config.toml
head_dim = 64
activation = "gelu"
norm = "layernorm"
norm_eps = 1e-06
qk_norm = false
init_std_o = 0.0447
init_std_up = 0.0515
init_std_down = 0.0515
optimizer = "soap_variant"
lr = 0.0099
lr_head = 0.00909
batch_tokens = 131072
z_loss = 1e-05
Each number is 500 + 50 x the weight over the matrix's rms, rounded and kept within 0 to 999. Layers, rows and columns count from 0. Numbers have three digits each.

# down: layer 2 MLP down (transposed), 1280x256, rms 0.0516, rows 261-360, columns 128-191
# up: layer 2 MLP up, 1280x256, rms 0.0515, rows 262-361, columns 128-191
down261:501492591502455547470483521496478561489483552487535502448535422529466502494545468585535494511572508522439347496604532499467506475513585480511519480537549538391526563550472540462506489529568477
up262:597437448413480520390402472483592597469465487491546459453439526499427479542414433490555521459585528549521504516496591487507474560590513475581508522455524583520459468507550480510449537485558649
down262:448559529492546470431566416544484493591566509456460422608486502517475604472427484456536464505505561543518425524404492508437446436542516516459585527441526524483399474339496518429443505481518620
up263:493476517425440458616461427518491541373394494481527440432501536436485490553472542497528517482470516470477516491569518625490499448493549524454487585509484557562608424453483500558520407476570475
down263:509451491546532551449451526520443476489482485594410472546519543554526525428516540535561480454539504555487474486480417460457570501553443475497519516535520491468439508511533498437485624543444518
up264:485466521551494457431485410500571455495466457514506498412435530462504567648524423526499561464475479531510532412510460542490478466496466494506529575614576479522470433449435586495470519643559596
down264:463467506544524523548551583549416496465564517478469489537485596511492442418480534516511457506487514493540497521531572473532548526554494467522514432501499531507585524579571454434517491416476474
up265:521554510565558583471434485515483481575401460468513455474450410474497526495482512523455475481470457577473492542500575513531560463428556500480576564512612506509492541552482452520496492492479580
down265:510444455405420490506459532587495477432519486513486499476554465491414474525585454500582434519506464434490509385463426481605477448434443536519412475577485550557505585475451480558459532553548347
up266:477438451560498517517490567559504486533556562528469456475537433539482421485452546496694480517528577475498545427548563506537474477451484551468505525534467550467470429561438373464532466441491448
down266:457485578509459474558584571514517528518548508583574504553520550500531549500504477463411471505537577509532555439544504414447491490544492425522492456449564482533454498480543512506544514522542522
up267:463567525480561355510406454412406450522496404509495530546622569455475563518429538567599459505519484532544438471396559481477481480572454498429375567471443515458509500602545506483451486557520491
down267:509452418439553517505526465618567474503553457558486549584552521547453568587455443453453501585453521494454498389440528467558438505489548563461574450483506518486513574499475454461535425541576470
up268:437480514496493541503421474508560498578531508572462527546525491495543519428437379546488481503489493475387465485504549464511570513534538460536457512476502576455455544495472499556420508475575495
down268:529558549465447392536607552438494469478480470543475493587528561455513495503537602543523440467544372536474509479409534541397504465443505536587438489510548427488522470455463609415504577493473505
up269:482499528488558468419493536474552505571490516464463430534483475554499409461457544525458405482518558573488493485578498513516551460479501487583539416498487463496464523425456472573578536566578556
down269:515573526543454524546523496529466482427548517463525396496536419507509445463405509473498497472520515476509582494467451532453510617486518449444523507510433557481483447540464513569462500506539463
up270:509491429502582456531516487505598506460508573595530522508527441528455421537478540496436364435450540550561532436460473503514415491477523511575471496554543490536441460535453459552547452495527508
down270:460538463463465440537485475445576435566494458446488458439509458523525583488462524553614574439586530444403604540465486568547510585558577480578494639465433506528475566570609435425538552523532382
up271:560511559495548501410530442451457542405504510421415484534578489474455516589479472496464427470553588556501489646553534562485527562485517535511369572565455559514491533412546495424468516464469515
down271:528528515511499541641484525587664477566475499588485520528440507490538537464474469470479600542524514497548507413405454454520508477483489439447463556431467574484473489567506499545535583484551467
up272:534483613435474593544487549447493535491456564535435436589507381546538522579523520513456540498566508450591490466489512505574431479505516500541434528375423503556502444491539544542368396437443475
down272:602507621410445544496560460607568468553584541450503445502516534468527520493487525492499493590434467534616491461519471431514511518568545541507522434449435467512534448516437509358611526464558496
up273:413458498567552464528407543532526601463517486455561513515585460457453506580493595500487477584532467546538463428502443504499627583528414524592465454496563552473511543627415485535467495511462435
down273:474474509471474453553599569434482511413408558457564502522561464482519412496432441530500589462453456512490449575583505417567402483381487537370546503549514526517492459464570531500466480489539556
up274:520472440440371465505403509474579464490468541531465440533555450456543443460491508477464539525633568515507448467537477604584451441456534608421512503468427504499535471506529539427528492495447554
down274:567522467448438519419488426478536533597504440508477438427544498584569482517573464430506479617506474509446496524496529524612502499453576397489453512544537460529429465477491473468441530519485523
up275:488488467516517426509530469475551540490481539510451479470479490588524535435426535507533602517372511454542535497501431484569543521462495490543561531478483407524458557586472537452516379461409435
down275:546553587496516498471504515441473517592492519497485595605483482437443533497535482481531393528613516567538511559517590498503480488527488488444456524440520513478446482461433515489480571567525482
up276:417521476507489594575564509476420520568506427475510448505504456453580428522529601567477545470463446537476461446500556534494454478516484482530524440452502487506454421439524497583539534503531579
down276:530509444558415474405443538540498426501479449499498547447530478401520497539466501486565546444525390466465495465488518516471495475487620344484424513460439638480475507509631543576438487586398497
up277:447505513461515523498488412457500566410450530451428561568446513529515517441515450561540414479544510541475500539502518514493391459542589473433418458541460441526501524455528537536496514461508476
down277:410491500539392455581472536504481572453496495475588545451427504396469535497507592513488350518499523567515518478494453494530576483451490492603397573486447504364584561556537488493441521452493530
up278:506549500568596565551539503510560545515530595516540443548522538568503522423637563450429497443533573415526505416567497638465440446399448450477587563556417483459524478549463474487455468574475466
down278:591503539430491525525512474445436427525470408546456577424524504504373467560518448435538536565439403571472530531490459425486580573547536490629556354570480502512502475523576512494492477621400451
up279:472533520463429405467486520479453488505436475566432673531494458490449550531606558459458557526443598541466536501596502478527432507523537488491532497478476527516522464451459513561562508585528416
down279:498473493577479613557493483508477500451468505460575458487412413476543511501406517492486533474412510480561486487475502619596540475549449463524448542579552477399461535489506550514492540491457583
up280:449540586527544442509490468566526529549532501578487611556513507500477469508504588558510555480494538526570578453488496443435423470453503513408396501477494484596548474531555462518501525524564518
down280:552436442582473547477532510534428439519494477450482447496511518463510485520552405454467497510513448459427413459595536537544497481552529461490585517462486474434512498512497482397401475484493514
up281:553499520448549517413543545470558513609400450481489552507543504459525531530480478430468527511464457489517457506511526551600559485496503511594484571420356521497494464495427424509475384546535487
down281:507495478512524379598520535453425466480526538489581541479564472529474457494539443557517523520491520506467435528464499426433498567414466502472550447519522476514527527495513557517580536474494479
up282:494475449494479524453552484527549434475400418539530569484433458485505561455462555482535497492497445490543483560495486628488555508480501497534468551520436537473543477462538505558457513517540448
down282:483532446458522470504497507439472605530542497447423514533500403483479474547439416509516421511477484495491501505559536544503467455486527559531495543500480483489466643527486479500476536471377483
up283:481515489481478449444410500571486493471502491513464475498572434485485523488532502481467457547490414455493567551545504483586512440499500407500500572470500575523545519485524497578581415488489498
down283:561592535475510459494437499445573482524481429445492397558560589498504593495553570489466460513501562496467575474466498479440495456534446491464436507526487534498454490493572467519493593632460433
up284:443528463502558486461464442461548534491474436449464487438593539483526466487410485539388429401393461540592510445504497472469395549449528509583485511572466549491504586485576505541499539450452518
down284:613485495484526479548452648406480557425533516581488551436485559462448462528508538528493566609525582456505438576492473502559530502535510530447469530508557526505538430492447518463399539454501447
up285:477531496366486521552613529550541503472430540529563527466518489441601473477517523475455476614476548492530559523523439486538457448567427486480486550551541539526511429473571520554467502552467526
down285:481517473517438487518466467507478466618488451512448534524426540533529527613531531488632530411545464544487411492584541520475454506446509495491465519413486442465547494497479484406486529420485517
up286:540476456593536478499462529507527438487439606454580487500478449433384567487470505588607481459546423555648518438509502553580472520423453502410525559475520551470493554542549479517479583442515529
down286:535501489497535539518567496439474517477540450563419541536488447518620506535426469383529531409575444546595525580522471543520418406569512527509586579532445435445528532489549540575438561563537457
up287:455550552485535445507482409500538540492494516459483504549481472596432622507525469453498506439480515461580460467597534458546538466626478381521495527446489539617479579534586468499383337503486466
down287:499441518526457415445480506511570498469522550427457544442483509487585547555390454480541551403449559561478507501551353420426520539555546540506526496441512506545535487594478482498451551483503463
up288:421463495506496444542607538517487525601502534560486479559553519555595417493499541498537534476426505538442547555537545494511612459475509472593512445509479552534475478524492500503506487542449412
down288:487547449504475502571420534435497488499482547452554489461458475551559402470462400546527497513389540456511496553493393539459510563533497494550481488511434505559517551622460415504441496487461384
up289:439551519559533479510498516518475499419558444523554531511557524444449583503462492566589371510519441536470525480535513494488515584450568456456531470435572537469442484494563485439518519461436444
down289:461553462519558589434494389530605412517557556542401433489449382519585556482419575517477563443387529456557508534461517455604437548499538432428509535531527513509437540471441406587472542483538443
up290:525440525566479521492469526512475494561503478467494460490455495558477493555511493448517497547573591565553530470557477468497436406523488538587468461444585508563520476405570456471506499537538496
down290:484534568452516481526486588464589543491489510433512499489513518593458475521555579482562487532452475514461516523553450481485591512561423541527419425480485560507477555612503507420506498528432547
up291:589478488485449410516539497541584544475469451600537555549510420494566437462460446511422517511473487494574462472478537486516497487451513472473547469450436522399384558465501504420479536469421458
down291:466499472564618538531518453433477432503533536486515532476521592527441633545584517443600542519511540454509567547432476523455530516512541517531556533504579465500569412508475513498518491523479510
up292:509534476477456565409512590497550493539502505561504527504536511426489543476477482503508463625527489470515418487463490447576509450546535518538445486493498483402512521540527504518449513542549543
down292:525474529543533519495475469533432407548493605570570489420455584466494471515419456467456465453508430516497566545495377494549540469541517524467543430562470531514478454539484523485462533435509502
up293:563513556577546526565521532419489513607448540445551471510471465461540522459495555491585515474450623410447482488469591468466445489484464497557485487472448415494579520558538370552436501376479585
down293:525475543453476559528548504471512564323470496523489585464496478582443550478568449509499559500456512506455466515503538527534445511472443435573538557439477527459498461428516500461488468624458555
up294:558389480486365461522505482504590514517474513537458488547531467457478479500455523440434504499545586584467445466531567423509523443604481558433480534431542513407542478507570489513598478542492629
down294:529546609540584488470481482461474557550539503465518474556400461462562529478595429525504503567541524511437455502506416467535482518428561492447472430474462419497507515552550492462551528452395482
up295:483491489424509445517449406442464559420550478518498498499539521484434577494400550520595493433473588541479473560492380508550516518544486548394442568432572533470487519562465607471494394510509495
down295:529500467471474465512457545471525525456455497425504574559473445524509519528578528541442459596525504503510442568477595521510557548434555403485423408462479518522488455504533482498513612498472512
up296:511524566466521467498470602493563497558510543448588502600499506590482473515606537476525487494548424504403628484540437591590510512519539459480555427510527495573398544465439468473501465444515540
down296:576488431471547508562492457577460600558492553518484421428508463502571490501486482478479560580425460524476421399517458428477504471450526562475437603485484561530583516500506558533531529491425471
up297:534575413467456446554486477401577485505522480487506481431409624501468474474494467424500460474590500426544440564556410525498511492402532552396486506476589531455461536510445450479409460289530523
down297:535543490477549539592464543487470490512479585490525462482525548537528498497415469387502441624401562548508518530506551542540550535558521495559462486430560524461419515463512475587511555459591465
up298:476461504445490462562465453530501434471449527533576615406504504514504425473391427590477539475506517494480491460412471528534479469485468515504388530548498476469480574515486536417464545508433524
down298:559477513599553486365532500545569503493522519509506463518535563438467545507500524411458479508463440370491507460601540519459551496538490465514466532535487560518498446483496518515386473440547492
up299:552503505447461562585561431447522412449548539502522504476485546490557463497452466530580367442449407464566480418513501605538522493514389516520496559519485462422451438446484508519477489564465542
down299:444586459544446498522539536557533533505519490522488449577492517532509554507507516487455572573507560444435454594533495370478515478514543520508534507433545490482570508521493530505477423517588503
up300:472501561580427544525546623500471455495458468548486440449501472450440473543427445489492514556471463498535464435528521512512456509546497515483423457544568533482433437406474495449491487556561482
down300:514567451533413516586511494479532440411530555441569468541500540505529463525452561522534467532474399487468445476587496503514527560484576564477485504614441523551511485547507486534517500475499527
up301:495506516538587550574476560443485488512493466523519449451396505447449499547519487564531432500520539528447571518463470589575456517506569446559497492508346539548399489509573466507543486502382554
down301:540551508516433423483517587519558532455428428510521449522531531534452523533449458415515534538493526588465556568566521435471592501433487551388503536440460526609410515484523376529510523499532521
up302:397558520538491367497537486449426578482510522517542577507534487549412583436537494527527460443484455488497530551543624518488573504462382504553507531471503534536536500525503538495516435499518471
down302:560550488491522467512475451320502530537408570458482562382465456418432459596484439508505580559445486581513450460591480493490543492546496529469457566463400441507461544560453447592437503420401465
up303:396460540425557503450442387489557504443346424640432518575476445482539455538519510514532581367506515510421463497533478508479621415423451452508555528556583461611479451480516553500481488519536492
down303:488529440570524492517584519574397489547527504458517516456496515572426520509589604490515562505447551546558518515525538456470489537531538572517547500468506519433443471467528506502497484474503396
up304:551459478506502524486516499508514471487490510473508444441486455557398510477440507551507427463528542596422457598443490523563542471475474562532443457438557507509454460507599545568573505471583533
down304:497572518487591565495441407496481504484487559513482570473512505464599485549607471521589487554505484540541568471462449512441446553469578562522593445552483431498443484456433534484569520498481489
up305:517472497540538501475442450510582466466517559418435436426497494544481391602408507606587456519443546475548538588566460429411483509509644495378433603485545437574537495526473469563556570435459476
down305:467511530397535445501473546502483553407458425602490530512474417452451444478555532388363546494481419515505494536492502511552531444525437466481567530488338576400532444530535540501494479586519454
up306:491476477448538419418501539570526499505489456484550520535488461493479491513528478470493595479447437602505466486426508511546449450429518461494481500422572465513457461616507495507505515473450427
down306:553473436500479529454425503494487597416493499576525498436484520580545467501418523503547437450418464491572498522500484484443541567485559522588473515467484468555584428490498563523445509477472473
up307:486582528555565550448513508493478488468522479538417493542484438453516505561546475502464512456491515568505471433503572493516537509537392490478439479571455555484563429513542517415459474512536426
down307:578526496452508479518531498546531559474471505476505416566468458476550530483401474555505457416570486486483545524505453502529526579567556519529509475598452473507472606532503524552530528502488488
up308:422526421433428509457464453539485518477451474528455498531547522542535603489515503519553425548531466494506557556499396458569404536501549527496532458546479505460479420479464490445559513496495519
down308:524529611516489523545546499477460466509553549507496433572540449500504453452543486464518522535476569521437467551500604485622495501465570458557537474546480477610526463464423527545505456522456487
up309:507528524482540439424506541480500587375550565475484489537501570511496532538516488462481507431455583478492528393487539461502500478497462427435525537553469500464483511504462463451483396474501514
down309:506569463504442516487512575513412512537476463558467499505528415502583508535401537510403486463516450541519410475533527482427435560475510513466558520550543470492541576400479491511452530496464479
up310:360558534568513476517579512527532474535523524578483490546432474465493390473459442510502484586454470435511472543475517464529484577533505496411395461479417520470421450445454516537422567490498413
down310:431499473465548448469544420473582491520426457404557480422526461532563509494524402466433528533528570486458467511526521495523449513521507407551564519561428570520422410526518440438512477520551442
up311:510445411559547495431486547387469557586553488539518568555515438531401476499463464448524561534518541487552444401453499461541538482460493435437547473428547518449468549510549480462466480443520536
down311:440597474468462540512544434426452513448494469470572519550453484499471436555547465454517476487428487557489423431481438586519547492573493561489567469463478465429489511433494550471517572495551466
up312:468449541484594483483465509433522403477422465530545635496508465506527442586448522521474566455483556489560500479534505506532528467511472587517503570389493445549507501543516477501509434571551450
down312:519479510582544493543511465517475449481561513524516524518428463546413436465561430505513561509517432554486469502477504472513471524474528420549356542511474451476459406442354531562539459514376496
up313:546562490525542510511506464522587592429507541611503455552477482483500476467545473530628502467416335506569508516525447370506625490517509459540501477552496577499502630572513408556454475587398499
down313:459455542498477559598532530514487459471503504503567452447574406524361501556465470474471498537525519535614432521602480500445521471479537584476535558514470499514529522456495486423412471496502509
up314:564547589419544442544410516490491492496450515543511487538407479517548465534436502406511497486449540548465463480574408501529440527521578611566531509474432496612425635460422511534568455453566489
down314:467517594501467556586511454474511523502471493505475602566606418532607546490452526531538512454459475547513503479482413473429501481499390423480480441456532405535500533606472490415432484524543534
up315:492561493484505435468496444421516519463517608485528448502554431533504506447461464452524492453510489461452536513502576504569514480478493542531585616454501590569496429545520507513496395434454484
down315:480494518526532525508442520523452502513540476526410486513460531426570527638470473533508575611398492553502541512573421534547471534552592489474465539589550440478484530474448452445491549511575514
up316:558436559444533468414437430480548615587466498457521416529591528498464490566440535448545634526527453505479445559415496565542564510657478491486545561570517488479501547524494456549589569548588576
down316:510581597465457519494564587437436455474461496535457483525546450503497489482499554516509377410506431499408403446488471522563475570517383494498612471479579562523575547418474426490578501443506614
up317:484478502506464543573494491442531522498433452511557472492470509464481441516502550403526483466494581501456495540499514543478540559501520404506498548513488618493485393528506484425537493502465456
down317:567459506452509582609451516472523527502419540390484451419452577464548472468542533447443481534555432542500485511537485467537483453501540510502501553552542463480497515549468528329525413517574426
up318:518526488543429506440559498534462428534536427423450477492478398538474501513544573524562472538445434543469503469504536492512621501464588511504479501510511565496483532515469522578474534439504439
down318:469436540444595475526533514483547524535532474534520589440642458490463584520479497462362449437559589488573489515512518547476470577520503499548519558526542494521519539468482501460544478479491416
up319:430520491515535465545454537476644512472544564557455537532492592454518482442529466446442504499624475536470528488505508533524517602534488504549470514510508519502426451402514485565531529527540480
down319:535443512518484464552431531584413447547506436478489534523456542441660554524430609513550537494509499568505409478524469517485529513549518515521574525530553517492573577564558528606465496465500451
up320:434429500566516480469517514561502595565467520420412476359478390455478519444452536435566647545429512522452378558412541536481527589500488530460464523493525631475529578516511534520422505463511504
down320:519522383516492602550465457584478528439539537428538416557551569531564470494476565570552455457442516444551477551500419464459547479536504512460505498462434518461502446411587519571464440543496433
up321:520508518507584537364479459611508466523541517469520421473528582452483565429551545466539452446448451538538562506547455470508480493538557445454454533509563554560519515444537503471506585473521523
down321:558580496530517514519474439444531494530538505530428592508543442477489539469507562571490436507559478481440475559540422533532444564428521465475489430455388523518580536527454531552500490598553511
up322:462446530407480562538525492453541566451444492519474502523508497512543463447540508483514514554476492558496562434495548438558592417486513520504552517509463530468476514573508552570490444573426594
down322:504467525575575436531447458534470587494499449564564545509521490476535509494567469508513524414459530540490521418428547493438532489457593472487490554626472476560544545538508537519588491529545498
up323:552574515544545495551519452494464507490397516523595535422557493481541409488447533492503597474588511480456494478596430481460460429419438516494526491513433513324584505470491496538602497482457442
down323:441603582520443487581560546460450593500556558433552411521495524493453482479499589558527358494533502409536517479471632556463518518573493588517514521489527488547520497537532500495480471455462485
up324:498531543482483486432515442460479489534438534640495488501452429522509496591572428519469546474541479547489501564506451546493474576532453434456523544548509449467522500552530513556487538509509572
down324:523445531483488534576447494522462541423518555423431478412564528467459503483464526518539511520529539502529511520490480415453478566526486523545528497469559512482429533492450500496557441460525493
up325:540481489565575440372492491504496472531528636458462557553481480496492475472457513560604494462482391456470532527451565583434424477594444587469541460542465500532465420466526591555473494554482476
down325:454530497513594427585557511471476543534491524494465437528493471507546492552466466402458545476464470525474563485525410519535514508450527366449509513530467511526534510535526450518482483564491399
up326:543495576466505519475489519423493485503436601495437551520514500575548526580475541427464431429498576501494460498665488485517448580503435565589541520466581557527532420509521534548508527491530567
down326:495472364493550429482447451529514520548484443566391492527489497447457518548595489509460476503501508512614494422433495463441518454568563556451546447456497495520535472546487529510560501637518535
up327:500477487532517508469448528460415469495499512499454452470544472562433443551439582525501533527546508487525498460503479505438401558521507358464544400549435519529449542578423538616467496474447446
down327:596593503493520533439429545543557428493532562479504535466511464514525469523577512513412601518410450489472533564547528473499573527545523540487520484511529450532566491525498478446557427488487476
up328:452541482537482511464479476517496532468491473552484457538493482518551563496546479575541473464486485428526568520555577445508462533579494493430479518524491528557483487524350498502461450507418531
down328:497589532439494403463481503499522580512494432537527492541441491401486464560533537515415588539453500538555592558481453503540556505464463451524486520534493484502445553447465557500476510539443440
up329:573449462574549517421440486539445433526499588531448546422375550526462515539494452476560510394531453556470632508502441577462507438572551512564371567534517508366492472410461490502462426484495428
down329:573495540448462402531527513457559474459591465565493516502486500543508434443400590473527510548498371522526479506483502520470462428472381506472424525486422542491479435432405521510578525465450489
up330:537514485499472490472429505516527494499475460453565477410394490470554524544533447499428497610425497485418567508529490525458516523470487541501452591477480512504454461458473546502495528487593558
down330:461538553486529502524516499532519500459509515532509540528547473530551549487517516428598491487517567554499486519407501498483525483606575474484533449517502523520473506565518490485514474455460483
up331:514633520518465477538594584511676476426577506636442451565533483458400459607513473525413457456535529540489516463455586479481491425534392578476410452516488536532467478460452484462493492466580434
down331:582503459496413509532567429489394461502596449387425427567491455539600517441471608573559421624491465506453540474523454553528534415463480483481434455562514489485411520461518504506539524588458563
up332:507517494460357489496528533418478558596525500477457565554576409471471451521468464482450637610501561461481569524569517495385431498519486573492506458430441502496509513429469568496504460556465516
down332:457567496501573473449488565471433459528370508487530481481433468437441492566486469456474500512489415462485420430567440457483447447474432416485414525553435496497516494504481441496505560490548560
up333:555540458464535448435503529473380501577350532483575545557504558506562528497571435584472473472523428475470491429472445574543536576580417395523588464469452442456533499429513493532551511503460541
down333:482440530449417513596619549493423504465497472481522534466568597549495441553448523553549496523495447441488467535531466527452481531515544439482485524535522495498506455464457535544550512547539483
up334:574486548532524451539494530504506463544500477568425607554391545510515491532476549483551435507473531569560477568545473514575478545554527497488500499428606562469527491500548529487518513495454510
down334:469483505448501544464538481574541486457531532439548462468535507538535518460556473432524499502487436495586452513557584513451572423423655502571502464501375461557414475516499453541448498450474514
up335:512529557605556563411479591563498419582471498478451400471472488473442523687558524540637567477417469534488475516537393562463410402438491525524469423587529472581457514483366440511588447481517533
down335:621571555575485577554455471532460478468532410379542460587508465627517438481456521557484454542594516540505469423491406498568427532481582560573509476522483504436582521535555528579569515490516474
up336:524482521512506518492437520541452549477481372521572463432496467558392488503438533520545526485523574524478481474569451546458506564513399495487505509470539588504455479479517417513475490484488402
down336:440445493514539582531514496570518457448520598567443512495458574478545496413401527528456547437542582496427506470416545579619548515405530522378547434565583571451501512490443585427591564498536487
up337:552498548573454474505523545505571495377530501482558543509504542500475575589458531525579546465498453431610555558453430539552535410524573557677481520510542511480452419554487520470500529531427468
down337:495601519545490494524435575378481451458500483530445466519533409540451451523516507533565454463469490532500515470613501504469552520571386558513547496511556585495471484480532573471493592488476523
up338:529518538552593444473516477526487569412362472508489494519510461417499475519521537551509516455471476422560437369495516500460463470552553447585392435433588571518437622550504452397577528568503460
down338:512568555458417521529533558500458490520545533536438486416439437522524444460443482443554562502487488521490477576493445467613458460542517578558554423506485469536523566554529506519418606541519538
up339:537509517492494590560494428530543502508466474473446570494511431554474462514468510494527493520528452454480455498517476520485443474571524547564544430502589568491496539609508565459474489389489516
down339:451486458550475424485479549527500578529549502534476452527522510562476526504555461473449414498550534471519475492516531565414532434529442483495517534551458501507521549499500526506517574592436426
up340:457490413427411501442557568539527512507397512471473499520438478488524527515467498476529519482454498524494538521584511484518498532481499499493548508465610550460470501372580547472474533505483592
down340:494544564443506540511463530556531537498623553501412416522480501487482454524558494560544478503568546472471586430484535510553409514563547495567424481450449496454499548642438488540484579492576425
up341:475503486469469427498480472547533586476443524458468544509530577518519488481486399491496549505530475507552335524496533519613494472530462468532623509539514559443503565529533608451459488548445435
down341:518465469500536592477481462475433387529492489511428508458575465555478499466446579520565470520479552560494540492550389522419482488508515502540464425542513389531453457538540452521564499498470535
up342:543565530502580476493546502485517509499438478490460542558532515472482489473486530481525570494537504533435581451536448489511499561560483470502550491594464480507494443492477525537525478501476523
down342:510445466426480526517477609503492536458486488444427481434530525388478504444552469498487478434506446526391417453496400564553462385439518542516497482530569541442480531512509509347416453442540490
up343:559531621476456410487528480470475535545492449485528507389450500594502478564476500429501474570438505507478496493574490442461478527520447489496480565451388508518458483503442503504471456446492372
down343:521440478562535481571468443508527441529544519558513492489568527473463469495561427473426526457559531508531512479478469592543497521494522487503569467552563468543488469527584510485486442501489492
up344:421564511521574513509500553503476539523479482536537429549580549470448369495511660494440562470502521402469459551567591452520519546472480540485507397499612515536495462513524506527622487509499528
down344:455536477633544436495484519407454455386532514507468477570502506481535503472578533524501468462557540479521533464431521547384581427507503560556493492415495458495464487493496553513504599546469516
up345:435520502547563543479527528550548448454562604437498512487571535566493557505484436502459428549495442527502516416546561512503516616588410474480537539506511551519454529533521540450470505523536623
down345:537501584512487421641551492478514468560527512465602596460501576529442514517547509529564465491518462553540419523494511507471607469482507526531494507461454484487568449540547463500521487508471442
up346:513455488531430495458467552513584507492664476558607468510560536476485484460401561470466511443461529558466461445473439436486552487502434652408477541517461606523444611509431513454559524595485498
down346:418499483462451482505501539499460509505543454425512422447497463489556537512567515519421434587477461516527540515495431538487497518527487504457614513479543604465517498532564504557530477489523579
up347:618490587468554544575496487521483465577519482478547535515483502587426481473523591411604407533469555451386572345565505501495486516439506566549545525521519457447561518550595577462515554415594536
down347:518452528435458429559458466456486398633480451594446545397511416621507553512541469511464479448539505446458475438515552476560598472559598483408465591511453501461573430458462430473512502435543505
up348:447533493505551431559475461507481472444398450509519541524448494538451485574523479517554494481462472450528486504494355513521500562558456538450502490482445478543397535491514499510530470546464399
down348:528476504472461516403525505507507543505536562448450534497531509489464481515480531486507536552507483476498422522483554486441532523487458459502505472417500485510469547501519534516420429446468502
up349:394494403518404489549476490552571527504543506466467471585500558477488447426470527621417544400557503479548532373503488508488542473492439451407525488435563501491462472575477574549492595607458473
down349:580489532504539572512510506479468400466488455537495499597408468547385487461415548441474417501426445552608498457544481498450478548538476500507513444401524482517473538530527499592460504504433500
up350:500463542498569458486456439509479466531544540500529453553579573382477455457561450474454503472571515544527427529559426577520447521462534527399474412509479514499479431508460478462491468537543442
down350:572491434593546498476456501528521510478483472546545463543416425484491539458414410454352515495463358444539548402514512542615497490571542558451469502627540504534417540489456550535535461433440528
up351:503500477503486535588548570439436492462489472562498538532446524516615389476461474475444473480435492458543568523458470565668424470547572569523603558526390410586385533466412437514516398486541484
down351:554563545437465465456493460508547455570405496470480495494495463513416534478521518466481496479551514545589526493468546541440583548512410477535517528436582512423565422500560611503507531513473532
up352:435468523470525485483513452482501508517521507485469639481516532483572500532508497545589441518462436418438505432534542556521500445490506591471450507498558580520536529505423541466431498470533477
down352:432523482503532553491489465554452415502534444528534443492525467506449424462461476392469426448391496497514578553468413489556423484499437453565486533601429490544447464498430531475514493591499542
up353:497493509425546531646451520417528497526521430568401477439520514443549497464575495541563504433544534456569540563514580491481420472544541393489385571560556495466336436535414455474441495478470425
down353:488505448501478455500541504431493570425551475544588548478541568473433345594549510384541467443448475484537419437526628523492378428546511398501510568521484541572519476523514545434405532468539520
up354:478549560457518554426565500446517539451515455488458552444536510545534487540577536521553518492531500522431473575550443523560484521493484491578451533426417528522508503478538493503442439481524538
down354:514472469536579519536475577414539500511499542538541547509479512534473466493482535565497441433532474468561510487510487484510503454497530505491467546581549418541475550493472496462524504489521467
up355:478515587479543522477515475450468552503477468529478462555519496573508454596555464541578558410554517518499517453437464558555511438541498566531445432459569504577551537533497575562592521548463572
down355:570627517534464610442489545514449607494536477565392472513471409413531479512555544504440537499384431429580487468522417546524491504441586466470511506557437487427459485443481504505522497557571471
up356:461487431466444494471430374505504552544517525521528582537502425525417448469425477555512500454551551443426469481496432466469444577491484533439453531533481560437496457483443462548529430436513496
down356:446461473475488585530519572527481442537505469526435506520492545570482512561534484493554462515477536509505554530609582493498529513479562505487481487467558402593535562467490508435486566561494536
up357:510569594559586501565465511464502531577527497520533549463510400577488412481466579537455535556526539483540503570521457470442520491452440462521493473517481485458527504524492559515488462471475426
down357:462469476482466566435499431528439483556521526508451530499439525386556386480469508464603535414436525576527499533554461484681488515533531496530479536485468479527469474501482391534587546556457452
up358:554476551461499482452436451495496570467485421459436468498526514469501503516448387501484573447437597488468415433542489606513491581562549564494530469408580516526482524600566432456542458441522507
down358:520475517516548450427513569498531486547546521650599500464506490598412391548564483531534372565533438516577440511521543461426591479493545445532543482528384458458515425477507502467468450434532520
up359:512445558491511489432504490397543562519555524487609509507505436445538572538463445510495494511446512539469498568553461495466491486521479462536442563524467464484481482455477445486398546513523448
down359:509541462486592503422412454479565417486554523424510521506506510495603483562467564512560515506511442474518413583433526526494515524530487456514430420458617609490490524490505416491541491484495417
up360:556575493497477469419405365513412461457505505456571489446472462569495584542503571501453521499533503500497565463474504482509496518392572462472485578569534465417460515485465492500515502447527414
down360:537497484463521538510444613539484494490559472570382505462557515466531499549482517557402496505415426545531415475511572447498513543555574531490567429508492563488503533491553487487520438513475495
up361:461482504468483561394475464520553424520522466565530483497481515503450478593492537547456471511605386494440544531526485457513503438567582529530520483499469524419542533408473466529564511524583478